Each number is 128 + 32 x the weight over its row's rms, rounded and kept within 0 to 255. Layers, rows and columns count from 0. Numbers have three digits each. The size before them is the row's rms in percent of the matrix's.

# down: layer 3 MLP down (transposed), 256x96, rms 0.0658, rows 11-56, columns 0-95
# gate: layer 3 MLP gate, 256x96, rms 0.0734, rows 12-57, columns 0-95
# up: layer 3 MLP up, 256x96, rms 0.0712, rows 12-57, columns 0-95
down11 058:155127158058155077096168153119095089172111119138119143161100144133105176086084143144088133115100153123076127086174080111091109156086133102124142139131147107076120102165130067156102103137130156147079126110076147133164122093106130101094053165167125133130128067124116134088146174170039174094
gate12 124:122101078107149169081150140133080149123116143065127081123172096149129094149133182194153105130137100150121142102102140121102143147169163164119148138110175119164107123118149150174143099175181147148134118077140153252152144092107110105128063162178150149155109113165104084124115157144102195108
up12 116:163161145139132081136108173189135122092166164105125124124140076106145097036106120123121146176113109078100203199096136146102106112144125131135111120090152138077128175189186106122077107092138114142163119119162111159139090120079135123121165137075094124164155154047069109129149136124103155144
down12 128:141163181150115053179143100096135110137119146144114103069110116111169153148112120116141141124082144158157137097129134137125132097103097117170153161121145114116183128134135100088118138122085094050133153127150122051187142136092128116105188098188153135092121171094180121117124066137244117107
gate13 053:127116151161117132089106091127082139119129175122182104244122134114203105118123097125143122131123150118153132144111111170191137116117189153117130124116074130135120140071093126151189171217130106129198147108154161124067167144139127134140108147156094132150106202092109117117087157131103120163
up13 049:123140149117098126136109130146103155164139118087114151102128128114142143136142137175115090083138158153183068122093139181181122119111129115111128155094170142146124206145072131138186122161152187114102166104132164156159137116123109148167134130142150203143144111130150094127136093243073035162
down13 049:079118053076132116110067103070103103162143140110080122136101131126127122103124122090156208085125123112173168100139133117097096105143192133136124161130136137125082109111134080138085118154159151197151110155161182137131118053150130107081085174127119108167125165101116131084156138111037151120
gate14 105:089148139116078100115173141147137108087109086133135130132100142147196102140106137087115136149132151107046131138169107120163118148109100080122124150186168123076139132137209138175088099115087166124099124118107126125165099141149130152241090114116143140105122080133114209153162193146114123086
up14 098:090176092167120138068147081125144102130104177114140099118177116105100137134166102068118109186099173141158141089105125143136118155129191116172152078110140145086169113154150144172159091188097118087146096029061122162140127121103197140095129122111160125175172142109147155123173154143124114127
down14 104:093101137177166127101111147165160069123092170152149099140120114080057103068113130115026122166137162167139132113110091116153143147143113176174155147110118091145083141152098099140147099163107092107134147085088154141101095188092167112147172160092092122133112107109117153191131048119102134145
gate15 048:115128118120128122145138128129110123127140121118164095053123158001114193086134120132156125096120110130122107130114150142163151123132155158140164112146131144070143137122207122136158141126135149109035113112145111140162135121093032123190151183148132141138115122139128181124104118219134177137
up15 041:074115089120130128120071115120071128066125141109119105141137169045151127079135140226111086126129092099141094113172139088114135118175097153102162127097110108133161130114077133127123223115080099107109149114149110111136150123135046145124128160193129081121108175130141122150108073169119100136
down15 033:123183113082118158141119099048107183157123097134122133099184128130128160110095191101148124125085077135103143137128145106193123156078121155082118183164175176157179100100128125102072150163137162142124091104142088158102183139101129052147125141145086132142122059126090064163147116141127122136
gate16 120:154105126126105129221073142096107142147154134115166163114119105124121130156135120082106174118112065117143102133209095099154139093157154167123114211144168172113120078111101111100088126132165095114096154167110100112163156160118048131106077143121101127065163130085101155135109104198098143138
up16 129:119185106137123140145076075116150127092131077132171139180129061142090070139193116180132142184134127122146146105174104144132132143126173100115085184090136166092107135115170103153094160157104147143069162170129056112134137197085158161109139094131080156185159080134108110118152126108158139139
down16 120:072160125129168157137100170161108138120097125126112107106094151120154127105075100176107094107163150118150134135082091117159142130114130096160085066106055142105130083082197184144112106164130139192117065110124147163134106128075166070130095159118097080157157169070116073149118177146157130145
gate17 067:120145164147123113124131167146143149090154102137170154068102090172100181110124168177125130172094157076150144107162126085060142086109158144093082183175092124126123107119095137125085113167108110114076154087147055079123106180143050154167153096068092141127122078153122119141156124151125157111
up17 067:157141143116120125148155124111149130146118114084106150116094115154148141097124142104154172019139117167107118121079161187161151127103177101162168119148117150133134168061151119161075145152145195104181095151128102197155141145110159115134098186203107105130135111152159131086145157168118044120
down17 062:118131090146146098122135227170135147108122113076137038184177118169175168165169103102150182153115132158161185107151150108140182133142071122175167113169146145180100095178141141116107132070155116122122134126123128142105197162157120120164135116116124123157169128125145073121099138149144101082
gate18 083:178166109117119122097108127123098174098139144143064113129152124118085011105099081099113077178143134137097110206169127099210171138137111091139121127160134084112146115149114162124173118100160105176120141124163064152135149175161174096130148124157133144144173101129097116171114159138109097166
up18 098:129136204120150132104122118133089092097146088131092150126105174141073197107110125157145129094122065085091125082159118162067139089145166117133155138146085187161120113135055116128155201109155123119144126163141096130133090105132193151116124185070082128092143061159116087156136136168135155109
down18 087:128149125169121143162185100144156169194082137195127127085143133109118160168148162139147135119177207026120140117128104145150099171077123119118117169104137095107123190145130126143168112081136113077116124175106083051157133135093150110109100133156103124151122106175119129165149160080093147093
gate19 061:127255079154151135141176130118133130112115166080137101027136122144130149118110122133150139186151118118133121136119138150122176108114173149139089112123135135140109161140192112120148143157131155177163115093172135161103099147144115097087122126226108125168115158141147139111138140150112068123
up19 062:111195183129108131161142196123111117169087141126115120139169136193095089128115117094128111085104142154109088100128121027063114116155129174108165170109148154187126139116110135141113162087118123100201135099086120160130151127132067116088139089136128104118085176109115130137131120227124137151
down19 048:088114099144133135129173068112090159118102158119170158102094092095169044109168115108124113181113088191147107155187188118084139140119174134140090171105180107131113094182106129163113154140138093187105122122095086133164115123072168106113120123084113130155095099085141162176105148109148116189
gate20 161:146123071134107142113133112127140110134153141074092089151144134125152127128132191166126110160138171173154129140113114122143079176171145136093106093100120085140145133121152163250055150103175108179135173108130190124104103172176173106124156151105195088151130135122129163129209149131134118109
up20 162:138119088159072120115145108220129139101175133104102110157172125146174103143141178144130104120143148154157118169086197110155062203170115137147060085109156091153137118121178103176094177094171095132116131092108133119107116147167133126132168143081176108139111125134071159135169190123143131124
down20 162:136137157121132108083108124079125140144147087207123144093115091121135138146093108086125120118099142130129096112128166096102161148112076089209136099125129155146103120163140049066141123117089114004098079106116108113144156123070099120151142128126086184128104138149103100104076150149064147120
gate21 137:137106142145168081144096171113118189108171126123166129116120141122119144100067119143146088124116152113059153105103098146103174073099157104101129149183121084161142073164120142104075166100132101180111127178164081107161094130127129134071102137155039161048134118172174149159144110105125156101
up21 136:112129159145160072124097172119093216117142142135180130131160115163139132089086109124172063119128141122094148106145134125100136070098145117122106182167130097153133087145146114076111205129127102138071130151171040087121101152123131139083111124145026146099097099182140125142139107107138149106
down21 143:076150189140144113093106092198138175159155109129112173096126114128140137089123170127214087126166105109139140114130145143133098159152127154170074131133121132144089116114157138087117166116139133054088117167084113091103153151079125095114149117091099170120060112199054106094103138140093125183
gate22 057:093171096144137121128189152125166099137117076176118131178127031216138121126145137076162134174113085102063163136078137147162115126093141085151149139118106122095130133186066112163120139123152124105130108176118175092131192136157124122121125184123120078164130118159144098137155152139143071091
up22 059:122137134129131131105181144126139119102135161086147075050134198129163180114105150008113109101150098150161118151109140079091146129120169146134127098120201086130135130141102113162163114183078140142177106072115107123133139162107118109044156165131094133105118106072148079127142134130125154108
down22 051:163188138165113134105135069165145081165160120146127122143157086153161124146077145149142114136138161174155107110091153175182135139199086113120064137157128138176162179155105154105169115153095101148064159172148199134131135139111133090116148182145115115147119160119181154174130072126197156109
gate23 071:128085158104106139085122135152127112160093128105111110103144175107117137117040135171127111178129096141179118126149098169145139103104188187089195125140197126128136115115149109149130132115186146017050161073124133129080119141128100128138084100152120123097129134133095090131102167180090125149
up23 079:171121151109109123145091094148161108106156168131118147214100071177194204122134071117155103121123108135114108140119130142170127158142149099161132151136118097093080186124075122095171189130132135124115126170135179168133090085141170159170166036068110137113168131127105128115148157130113136162
down23 072:069147139108145110137205128146121131075113117134125101169127131111095121129115145128149152107114106070105151143163152147129160078131132164098125161129116140139161182219092224055122082135160142057135133184154157078096182104125132125141107130132202165112131157141149110152078097116128099111
gate24 131:118141128127127164169108153100157139115193095110114164119114101151078115122147125158093126085132161124128150152185113111144191127152112125104062089168084110031174160168131167067068167168128120203108169119144158092104134148099131118088089096124135202130165149129154166153097118094129123144
up24 128:119119127148108171159133127128126184168171084113113180099139069158165130122189142164051065081110101097164155143154145085116118156173111161153047084115113150076150159148106125108058181137149131163121131095154122138102120139086122125104068124117115184116149121131138105137061163136161169113
down24 133:124158152139128110111122096150062137147073164173107138081126124096209109176162139090137140096112128041136107126065150131125101094110088121145129170089154156148160138073144103149145126170135086033137085141154148178138130137072110147146094153160149097092107103157127065135118092134174158114
gate25 065:138089135117085126168131086121137159121119109148147151138161090112160096116084163106134156116154111104141204157142105085184179099185058097120126103132141175121159123125137156128122081028077130111099115131089142130184125130133167132087121158215163124093159096097102117156147106186132185125
up25 070:114136116119136100111169143109121108108130117155082139092135126104114095090085130185111145148143065139081125107125141184071149137128137098149147156147146168073145104178171155136093106062147121108091106145145127086190160153186109139207148127138094089169098088168158115142148156201154212098
down25 064:071144133157147125179134111084120072176097107106164152156121085121102132092054171077147142124134133087106152088154137124161145081080185148124172091196173160180145158144124098125153156138087135057138103163147203097146112113110118133150090150131138085149121128172110139139138177119062128100
gate26 105:129092165146135111142088099110123164121169127129100195144114107053188137135184164199095112182147180103123160137175134149104111114108096145115039131150097160141126112179072135117084141137125120171136159182149112132115094084154139096084132073121113164116142040167131125138109141145149139094
up26 109:140115121139132156143122108123139157136136144184142080187153152225153122082076070095136101112152135137125127161087111144146147131151111074145138125068054138094137126041206122150153083111072128128199098112096110131164160151135064126145145160167126129151108171111153147134133109086140123152
down26 098:093147154166161108067134146103133177104113154096142140143118091121090118112127120178125115138111158155136128099138093166171205141130183125145145119218160104199113121156112145086118137126098138227117144118153176181108111142142119146106117118139126119053121177087122170166071134082071113117
gate27 121:106133102164146109075099163138053074092097174163144084140124122127108118098176135105153100123161109096188152096125080194114109146143150146079116105116124139174127121158131085121151121116121126067157160046101125179085104154126084114138077132159134133156140206121175115122118138078089068101
up27 126:154116122111153156175182080134181185144136144092140169160133132108168137145106108125120152136096090202087142176095179071130092141103116109191160156131178085057115136121135137129062121170148159155088107210128130080165157112138167128140177123128141124094127077132087117132152142143166170141
down27 119:120091135156072115152136143041172104139069145111173128133162129153153152156142131148100116184147148075118117142071085103116149117159183144058183153146076118135164128139119152111132082125152167173146172158127117141095170123135156089060094085099111127142165133130210190114137144161139138098
gate28 113:130146161145116091113186108104178097168141147175162123174125104131175139112131123152078181185143167140114136123161161177081164114111146090151170201179107201050126133086101137149118107065165102147139138159117123121172135178108132111163144130104119158145161079130130143166152099075111180112
up28 109:106100114120113143091156162127182087148113151126149123092155093142149082129163157186138162189143119139117147034166111117109089168139144126152138116124144124093155136043153144095149078165118086149107097193077170140075201103168152140177121146116115125083122162142155181082122089134114127151
down28 116:154097179155087153120116097173172089135122140118125098086111138125181125093117118131069166144054118159127155137153133117149194147136128133165126165150147129121082090065147135142189164119113147114107124126162099141138158127104140111119107118105126157109140119214123160127099053129000129168
gate29 053:154162119105144131145042143132092148127134161107141111112134144078150095136085119117134110117141164182141137137141102129126129145127102176146171124164177125154108157125201122110173125115144133163126120109120205143171138141125094107249113161182125105133125138124130129141059123009121090137
up29 046:131101128118177123118135068102165131149100117094142103115097103127106118141104168207107132066140158123147141135126132149172115096196067171140157074108161108198124157113208130120191161147141096151173108091126126128112113115150043124055136098155167068137134174126104152144162117143147111131
down29 041:063053146152107107125140056156121177166145164110081124095079125104164136091130147106120157091103117109069072143127144152148137123128146152153095143096143200104142118142132093103206225124125158163137149114110097131116080128094134059088134160087095131122134123148121113200104116110121133103
gate30 059:135072167133099153139167148132095162169121097138107151193110108160138140182111157080149182080136096148138156145074132166111150162094141105140121099114155155121147122118077168125082035034118182124154113187123137149126104186116139128136154149095102124111103153148190113144086128082113093095
up30 063:174092151139147118117087131131136149102077143141051122091132159128094078107143119166147143123130149136133134142148152191039132121110130112170117071125126182117124126138076148153124130141076124135148134119140108179162089072072093083106138165156138162251148094117188152102130126120160123096
down30 058:106121154081085149132122119087180130120079100236162188129141151193089166124126081174085086089110087088153155186111127131092116159145125146176092101130111203115142142132111133120136103137125085150098131195121131132151150148069138145103098181089124136129100124124134118099123096112146197147
gate31 053:126092111114119129082118127173107081128109128055147122098111101146156180146100152151151097106103062143175129077143102176093100136134224119105167159081105097153133150100136107143128131087105179106078141102162097119071114126134067161106138118084131111032157099113114127086145134132129188112
up31 057:147144138155126126113121170118153150193116151071185089055134230130210107184116170152125142102097123150125091159126155128129098145093086168143146120128167102166106105123085117092132110159144110157091115141092137100103149157137166125170090109129173079133194162132133128109087101106134054120
down31 053:155151166169137142106127106096104147162158157062181100096123141098125180096113116068088137098103144132150090115112149144115074133183143113172159121092128104113113151162107141091142099138095141255122133181128152121164167104105129179120131161061137122127117162147099116094100204129135172121
gate32 093:111152093107092110077159113135150142040147128102137122149121067169171172112157119149158077175129112110119122106137115093163120096087158123119175164120100173134142123177158112128153134069082098135170159155093100104112081140073123164126169129056049162181125102123100166139147129135141181171
up32 100:132133156140114122142206122155151134114183077123102174174113089200070107109168130092111117131121115108130087132173104118193183111117157124116160185181117144085124123105111146145125131096148141119155130111168099149121123164132102144125123050039079144076087101136096119128133153206098168139
down32 091:085114148129108104140170124239144182124145107161082149103104131083158145104093122156072136117106130036149132165125104098098139131169178122093143124125095156158149097140182165115159161071113132077172130136112108107161092088145113106114162136139073129140109224121130082146098125124101123143
gate33 045:131151106134132109121144056178177121209091180168074137157140127146132109141184071190123112110153138132121132142123126177111111131129099072120135077133106104142122183138148141112153128134089152124212109156160156173113141084137056140125115070159113126149105180162120133142177112105081195145
up33 058:111165131110119133133096103112119124068146111137150116176145045086074168129145104161117152155113085105100160104136111020180087122116090108130125141110102135091151153157165136143128114112075145149096121125113079108127159159120127117152127149031113120108123095139111175089122051217131127114
down33 042:202122129159134131141182074153158111161078092155126151153096165105150090077137082103116192126126121167099098168114107122081073169113134082114118196157123169137126107145154107181123106072146120088170138165140140096117113100147122078133153100205166111152140077168055141134132122109099135148
gate34 071:149159137161083123111127134138115148190168138150137163161137133098160154133117139162135121096108177116162047140139144139000129125126092172132086121106144126120143075167103159128062124167109096144142155105175118093141142179169151134198145152189107146076128101145158090130103180155127132109
up34 069:188077132122120109116181080111104165070155119117095145105115096117107121157103121133100165162150161130117112179146136104108176119182057114134090154206182097107113099139185144147153076124159138173205180155144142128129096085118099097153099148142104159134103157068120136137144113203127092119
down34 062:144112113215145157126076131055090119134146074157122111123088175141135100190133138150161078109106070076161092138130109125073098148100109124138152114166142148098166155090148154143089102133128122130158109198157126119140137188128173125144113094160159105199160110175155152100141082154129068168
gate35 077:157202136166159089126095133113156118193129141119056152113165116130123168119130136110130110126127119153104059153132140101079131158111170111153108148132073093087103093163142123164156104165143128097212144099196145128112216097116113103206117124152136103173149130127126103121156116057099129085
up35 070:122170102161120134140142150146158084201093119107105114123091100108128116153106140121100136075118104111053141130116184116100145137098197134117144130132108136156133106130085123184105125091155103084104124126085042110158077156112070125102133182113090086112133166138167095140205124041154164106
down35 070:101116148123099102118156085167144127111120180201104144063102083119162140122167167140135141169143157146166073159137129143064080088149130130149100149059145105146094146199110112141104110153122093084112101125107095131077108149114099111142122103142128115149106182122080086151057126093219137086
gate36 117:149172141110126124097138130117145068124138110121112172107091124135154145110137092199136152077090066095105145120158165155124111077152075175087174123134110197057127136100157144061099118102122178109123160098186130141152109154115097142146195186173105120067107093106131086136121097149123180140
up36 115:136123116144141132084118143134104145147098149076160079106114112142091134131122132120187097140180096131157080103149135125146128105143171093094121118160113119198084152102143141067211093251109101111114118075149119132108091081080163129151109075075111130109129152092132186119137094144117093161
down36 118:117120131136119171110174105086175107144061142163132141134086182099161120115093027131088107114085153146092088091190136142081110138125105097129179126094112116102084145169127153061135127111088163108041154120157079118164144126077158126111129128158101106129177128125126168103119095120074158146
gate37 155:153120153117090167177112139115151161053102076116124072124127159155085121098147090129194099131167140075125041127180101121128127085112159113129141116197110120034177135133156138131137144086129144135095119130157167152149117134092099114160118076092104193061113131134136164131132095132097094113
up37 152:101169071136187138093158115112154090154131173139119156093064139141122135199107101158144230133158060167082172075126152116148146161085096143149123111090155097112103111108131142137139035117152155139165168161164133106179170123167144148127131097150176117155107146114128162144123106102135102137
down37 159:139097112083135190141142130125151121075087113158081115160091140118092098140111136113212131154193117127093136097160107146124092132128149139168098097147131120048137094168114128144080081110107152196099145179146096151237133137137100144108159075131140145119149168106066149131113124162090094152
gate38 128:120078124094119053077108166127141092134123149123148090123140152126127136099039062175161114150114161112107122124107098127145125083093159139055121112166105153063137051134151228176126124055079115166108159132151116102140118156140138128165174073134112083144128123125124142117133114113127125117
up38 138:140129152147172176214120133093123133121143128114077114175111146137104127202143185076094146121147133142127109105172072159162154136148145101131181143086118092160150181089076113090122162160179118142181100139145199127128122118160134137100095115134160164069162167124214141106136124118107079131
down38 146:140084120093096085139121128068125109090156142095121040131134185119077131185080089138154107180185146151116101076116105132146176111124152061080160080115106104090141113126112183166163131080135112171155140140141139129145143137144142152092141082090134122112143172122195186116133155071096099120
gate39 141:164091128155137136175092136182154113091171121135179175124067099133151172116067104157109163153100126078103154162096153124149111115181168085125132125190133120097160117129078119179093170034126127097144121138135090142102085120165132164098147167045123141094116123118127135121174113117110114062
up39 143:124146148164162118158152134139053141162116105127072128174139131136102070098114097109167124131148106133133041176165113113077155178128136155090133120116180072096135102108129119082127116085179092139098120096152187094101158141155120096084112169155183128079158158053133161161078106100098118145
down39 146:158134157126097133144163077089097117117129144126135179121152138093147156167118171074143132138127094108108127139101082109134044186145117094187082216149085107143117138113101127113142140137078163160129131144148081174151118126032139153160121091135137114176142079152178179143090133113133127059
gate40 101:149152119125119110154115107110057097139141113220078124118125099101111122117152145149102155133121166121080098097137083149136168195130138121113158155149108096093112147129097161152144115092190151115171183166120194096155145157187095127144071150157140148105193150209165131146162089163106082133
up40 110:106096161154121133146088123136090130055138156207210100142137088133105134160164145135096131162121139150099147099141154143127126113136091154144110113139130106090120135182117134138141123100137179070141140231136118106154124111185069172176095099095091171109185175159146129162180065141121126135
down40 110:102145195116144126092127138068121137141136189180110157072120136157169167135115149142105153119125134110106108074129189089159154150133136166189107113118171155094067143102140105099187150086116158047099094177152098126116117128096152100177115121155077155110104144203054122140107107131105130112
gate41 039:119140130125112136093045134113156140212115091111121129092136094198221140131108114079142143107122134103155120119154109184100152147117171195142165149101082099188156120185144140130130103097109126142121123125116096083095175151129085147175146058135099095138115170103134153109154122097139055136
up41 052:114188111121127127132056139118171136243130145135122135232120107170104156132143115205123132137122087113119120131138133000142125117113158138126126129170120128133133116110088109158114132155139138129109131123106108099135146107125145122165127143073126134169136064136075144123167134062150122109
down41 030:075134153139132150128123134149141143168089156140142195119138132112056129100115129147132087130120056077178166121127145143093159136137134140127110107128177128137117114062170080119135150121215118161059126148094131146108102103173196161205077092150137151207125130171118128132095095116128169108
gate42 073:166108140135139119168081127120188053066160122156121126092120094171151123096146180079138163213140125110119149143068122107130120136119162155147150177083100145140145106161114135146114154087146145123129104182046180129098196160117231130135133125113148111126169145126132110110141136067128128129
up42 069:123114166129147124148133127139161107149142117167133111095143085170201105148094146134090172165105163150153131165108094153162126157097117105139165144137143141133163075198106134147151075055206121098079098136070136111131159176185155098137110157177155085092097159123158078160118179083107083121
down42 068:066066135118138074153145101147148131086173164197132150097118160119133100151097113156094087118067152096127154117134161115149174172106164128100095173096169155142137146116119194105137156165121177109060091106122197111129135102172111080123101132182131119055122091181129131120107133116095174104
gate43 042:150086141112105114103135165150137131168138103133101146128104180143127123130112149110126131255115136113148139143142118040158138133136171138117161171138161124105148119175040113116126120080151122079080128122135168129122157128139201126141106134080150117085148130145139115142115151085111105127
up43 042:132136141099133140127139136131158143224147148121089125248114098039154113124134140165123121141127088162117105126119132038101109138125200125131152101122115121134120128118186130124140155146093127094110113117141139131110126132111085113131138220198141141139136144103119154147120089033113152118
down43 027:131137152152097185097149111166148204167104149173111110125106162130126070151148112127082107126142149135170151138129140083168113142143161130172156129163172167108091126114126146110095155129146142133149121175088097135132144140126119181152172174086127096106117138067084154083156116132255058120
gate44 056:095069141118127139122161111130126130080130134103095141156133091085108122120155111024136140125138116139118140101168133096160097133157088150121145161096121179132128109122007137142108097093115099158085139104136147110160143105118255124180114140106125088079105147129122145123145111097119167137
up44 048:136202105136123114136143102134142108152140120154130122140145147085025089146124117177114160031123175124111186123143131221160133099139092135112119131143143185147123110127107146150150087100132161106113123136083107134142130168120230087141136163101158112166136118134047117152129124171154129151
down44 037:136143140177130145094135160121136130091106107104098072111183103184140094162108164172111135120148181086159116110183128163113123093126148103114137143127145088146100109066126116138142100180120079039154116139121203173127158134138139179132083132171204172174125138111046129117102136097134173135
gate45 070:122182122099172145130170134156106113150111144141125107116141089127082134083112143099158116151121073154148108131083109111066158154111175157119152076087079124168169156124154118180136035086092126124107114128110202168143146128186152142056071135148159171107103177115144125148082110163071131138
up45 079:123165106108108140140072113149117102100116139143130085134151134195129121106087113131139115072161087150120132117087115134158124158095135156120124094162062110153123175069190101105137150230118149103215132125131169120090139134106170134079093144080105138210116158157141109129204151154115127147
down45 069:131190094183149146108128120159120131113145134149118153114119120143071111136123098123160056135189078126145102096095141116077129104127112100135115072076066109118110174103076125181106112108149128063098108134102168098102139083140096119150075093078108153186120151123136113096122136087062197187
gate46 056:154097175141141100122089084134114069154119127155124127202124221148105106122109119056075118178087170160109097107133152154162099113101142160099143134170095095129117151114125124202125127147127141131125144082149117137126075159094110152210144188108125134150144096123077135154110192086118087171
up46 062:083104130118171121133117146108133090098138118110142091086132170115086239177121141091127131144164074124136095117141124127141122080101168123127153182118112124169117123157144086113143155078162110135087125111133124092083166099159108137236158056152098108049165100126108175135092124107120142129
down46 055:193113154145094145160136085134107193146119106171091159095156153164089167122097172146124109116082125113126162138105146095057154094137154090168172108147092140074138148071133129128124173121149105121173129141066103102161157101144112133083113199099187133156117158054174139166130083143117161163
gate47 087:121131129134089101138141123133157121099071110081143110065094103185158111164186104103147142057109028144151092097122149148100118153122103116168149137131151145104092179127097150121083147133160173135143145162173103171122143103151095150171111088144089103139090084182150076132171106193107126073
up47 096:090149132125095152156154096129155136079164116121118131135133118171206113089193117169074135183159101168107179125151119149144108125157052126149111146157152171066102128173074153115148171164093128151075101124133137173185138084097147124163134137115160147136088045093102148145111089088159136133
down47 096:157066117119146170151136091096134100162119104159069151168120180110116122126072140164164123115152064136114094140109091165100125162107137117153093106128154114081120104112135118170135152122101105255104102089117114080130122126121160106128164117156194116152104073135060140146128136106187082125
gate48 147:075136137167120128056171095111135128126112212098084121145111105165128155115147124147115042156113136120214116111130127123168124106099118118130161102133142060154099169133144089103126203184109072117136088084140167178097130102098181113120144061122125142112132193107088109129098145132114123123
up48 144:117099125125086149103171107108139106129114105089093147130072112153097093075100163117103089143084192086182101118156085149169153115099096184097213123166142106105160182100105127130109198117087131151140145101127148147112082172055145134113105109116111089083137112078092166120087106173097115139
down48 148:091123155136166170122162075100149119160081173177159155100113119112094141153139134082090100124123151104198100147148148115159127122103089127130180152103152071181079164152130136089128156111138129041147053114128137122166157129122140115123156087142141148095143150129000111132131099141104146098
gate49 077:161130074154131114150092102100097117174133166129155137119160075079044068126150171164123096130147128132133170101102168106172084108155104118210174113190120126083131116147153144122167125113131162153190102101082124166158099153141191082088127115140106088068121169103128091136131120092151125092
up49 080:110168147138167139125093113134152119124104127083102106105176171190111183141143094125183087152160072131155081102117127085136124103106125137131103105131114089173128199104142108114179128214127184148172136099160109157087109098087109118158105101195139136188142165115141122112119194079082081132
down49 080:111162139129107124101143134132079123139126142120146146189094157103203075121191147116130136112125086155109063109105137164091122160142125076168174089158103141087136058119132198141114114148119118208167136138140096123159106101150149138098162108113098093090156128162074203157117145105191090093
gate50 108:138178086127124170166133116121184163147131127106161174096119161117120097164161109080173138132136080148153130089162149139106127145108125133155109100143164143129131122123157086068165094137132167143093115130167095186101182091084119168092170038139164159143114217123078147086068141128174163133
up50 111:140222122133146155167108121094177112127105114076080121139089114133084150177152105113152156157129101147142110082133090136143130153124136092116142122117101139097141154077167134099113112229105193191194122128165159150088138126090156157091162082160153142129121216141115136073144152132158130127
down50 115:094170084122159177114138128101128184176099081175118185089119141120131135121097176097163102093145123096118126141178150153132102137129125154184090094102172162133092087112168116057127130154133170082096097111131100167172145103089106122154158113161187160164127137163028117117089171137168122113
gate51 079:149198164123152139101142153117100148098118158105174075047166188103175165166080168175122150125123164129153140124139156124093136107128146141154134129153165186137144095223112138128147090137070141122174133107149090118146065170119153062108114181142105095109125178124175125104134082116126117112
up51 084:149143135174136111160145126105106145157154116104167142176099168057203127098110136105141155047110149075075102140134174137141137144116092125138104150136143132124136119160100130165093128052145144132054125159151112097156121152083064131223111116097152133157170092165149150130144145050155112131
down51 074:105104134177148091099114178157155104125143107133180134124150097146082152148071146154139078141094188083171122115171080116104151092145122136087118163129123174152176154096140146077130163195145135067103126181146148066089146150161144132140112150125178172154099142124120168156090112149197192090
gate52 156:128139081125131128135158151098153055117165152197105114167097123128099124101157182104148147147132171087178101113108084121174084163057078123077153065139146092142168131161133125149156098090189102111110188116154178101137109164188115085120126104139167162133096154133189119148143141159091106131
up52 150:102118075130110114149150160116124083104180114193104121138107134122106104054141216102148137126115152091198101119112099101147085196087079105102132067146164152145147113167143089152183083123186078089108161104163134108122083138173140078138130129146147160104101129112159095151129171145089120151
down52 151:074146095174093067145104125170135138113176111180118115159119116178110162124109174107118145115097131123160105137101141091162143201132093112178088076112140176158105107127145068148114141143084088071109128135158116095119076124123102125158122125125151123170135140155073115081107202113062149210
gate53 095:098101172112110124124124125138129140099164082149114152133107121117051101085166118193105102200094137121117143135152127191015120143169133140086125168183095135089176128080107126129084176069164107137089164138160117123146155069131142184116140105092182133130126129149133086166094118118123122126
up53 092:124214107123114175132104118143078096105139138150097135107102168183143103118096121091119117134135083137119138136133141168136125139160106198084192153103133234070111161064152119140124154115168173088144081093098199156164153140086085154100093125141159082139115106162155123152123116109149135154
down53 090:070195089145148107143128111097119062101158140151133159091166060137096166152131156155126163081118121151124116116074077138178143184117112093159089127174162158116085113126109078155097102090156107125106129125176139169081152103116104108169145129139132129043083130132093136189092166081155133098
gate54 108:103084143159076089158104078100166104161158110194095087128091131136167139094153163129107144176057159180131088145131119161167150136112181161154148129185122145106165112160114156157129138034164111091147105083105140110116169141155164088155154176099101154096168119154083151117169124123110157158
up54 119:109081095142095120197128112076214040128139134183109126118028121102143135164134097118160158144100146146108101092137088144182132123095138164116135098122083122098192147115150152144130081084149153105166142140100170116130171133164124092184143131114115114126143170152113144104173111111119073170
down54 136:121133144191087100153102099186137149130141117169111100139138128143164156100111136122112134148020112153107136176112167127157150150116143158179131133158131147164123084100116129120170176113117086090126113142104089112104108096129129096161112119111147151166128147182070152064104150116008132199
gate55 105:121157082145110128140090128141133118111096166059125131199170070098065116078171098115125107059120159126130133108071163141150111155139139111106118047122133136097094167175120159150131158218087180115194148090142148170116148112115115159114133163139133142143142161098121113129211133155120119115
up55 109:161160154130161109088210097152124146116168129128128083110127162098090115154072104149159099125126118164132090139145120046120144143104184108134174116146136110153149108133185143062167112099187087139127174170175119089090146165186091150189161133070111150134113156161136132109091148083138181149
down55 105:144179088109124116158072183032109112153100119103155147161164136150132186143132108130181137083098128116115136102163099080132157119167166129128172111157107114171061101072059080088150137174143167138126149143099133157121141099102085140176092151098123114090189125126141114121126118173086088092
gate56 034:101124092146119121119069164119109100196107071115139131062106207076131083122108138123139121102134090092140109129137127102123103117127145179118173118176101113143097113036142132082104100112142127111144129099110124077094138134110100119083116191020136099127130108130093141123155156057138081155
up56 037:115137043118144128117078170145143140117126128118126094058136099186191094121097159133128115224116153122108137122080129157129156129140122156152165148126199165163114143139144160147103133129090129089082148048103110114137099131141182107131119138202136095205126106090132125120161130192168117130
down56 029:102134133102108161159148190160156113088182111178144122137122151154137150142089104146128118119087190149081203090144172080090119157122099099124179076160108094121090158062139104159135130139114148145170143175097152155126103098136099205106135173106102130119140069151156134122203119165090100167
gate57 070:153066167102133134156192177107104127153125109143161126156130138175142133147133097171150147133111180102122082139178168151125139105150145135148097136174118144098163114101057161143135133083141169131130189111138131121196113184144144127132159165160150169188156048175129142195147149142134210105
up57 083:111107138126126121105053107120151127158126126098116134207134068174128108129144126178138136138142164137135114134186119093108136135119068121145093141081112063136125095186074130129160090170132035164036139139100174101099133096095075141107090111123141102082116179127151158112119133101125079157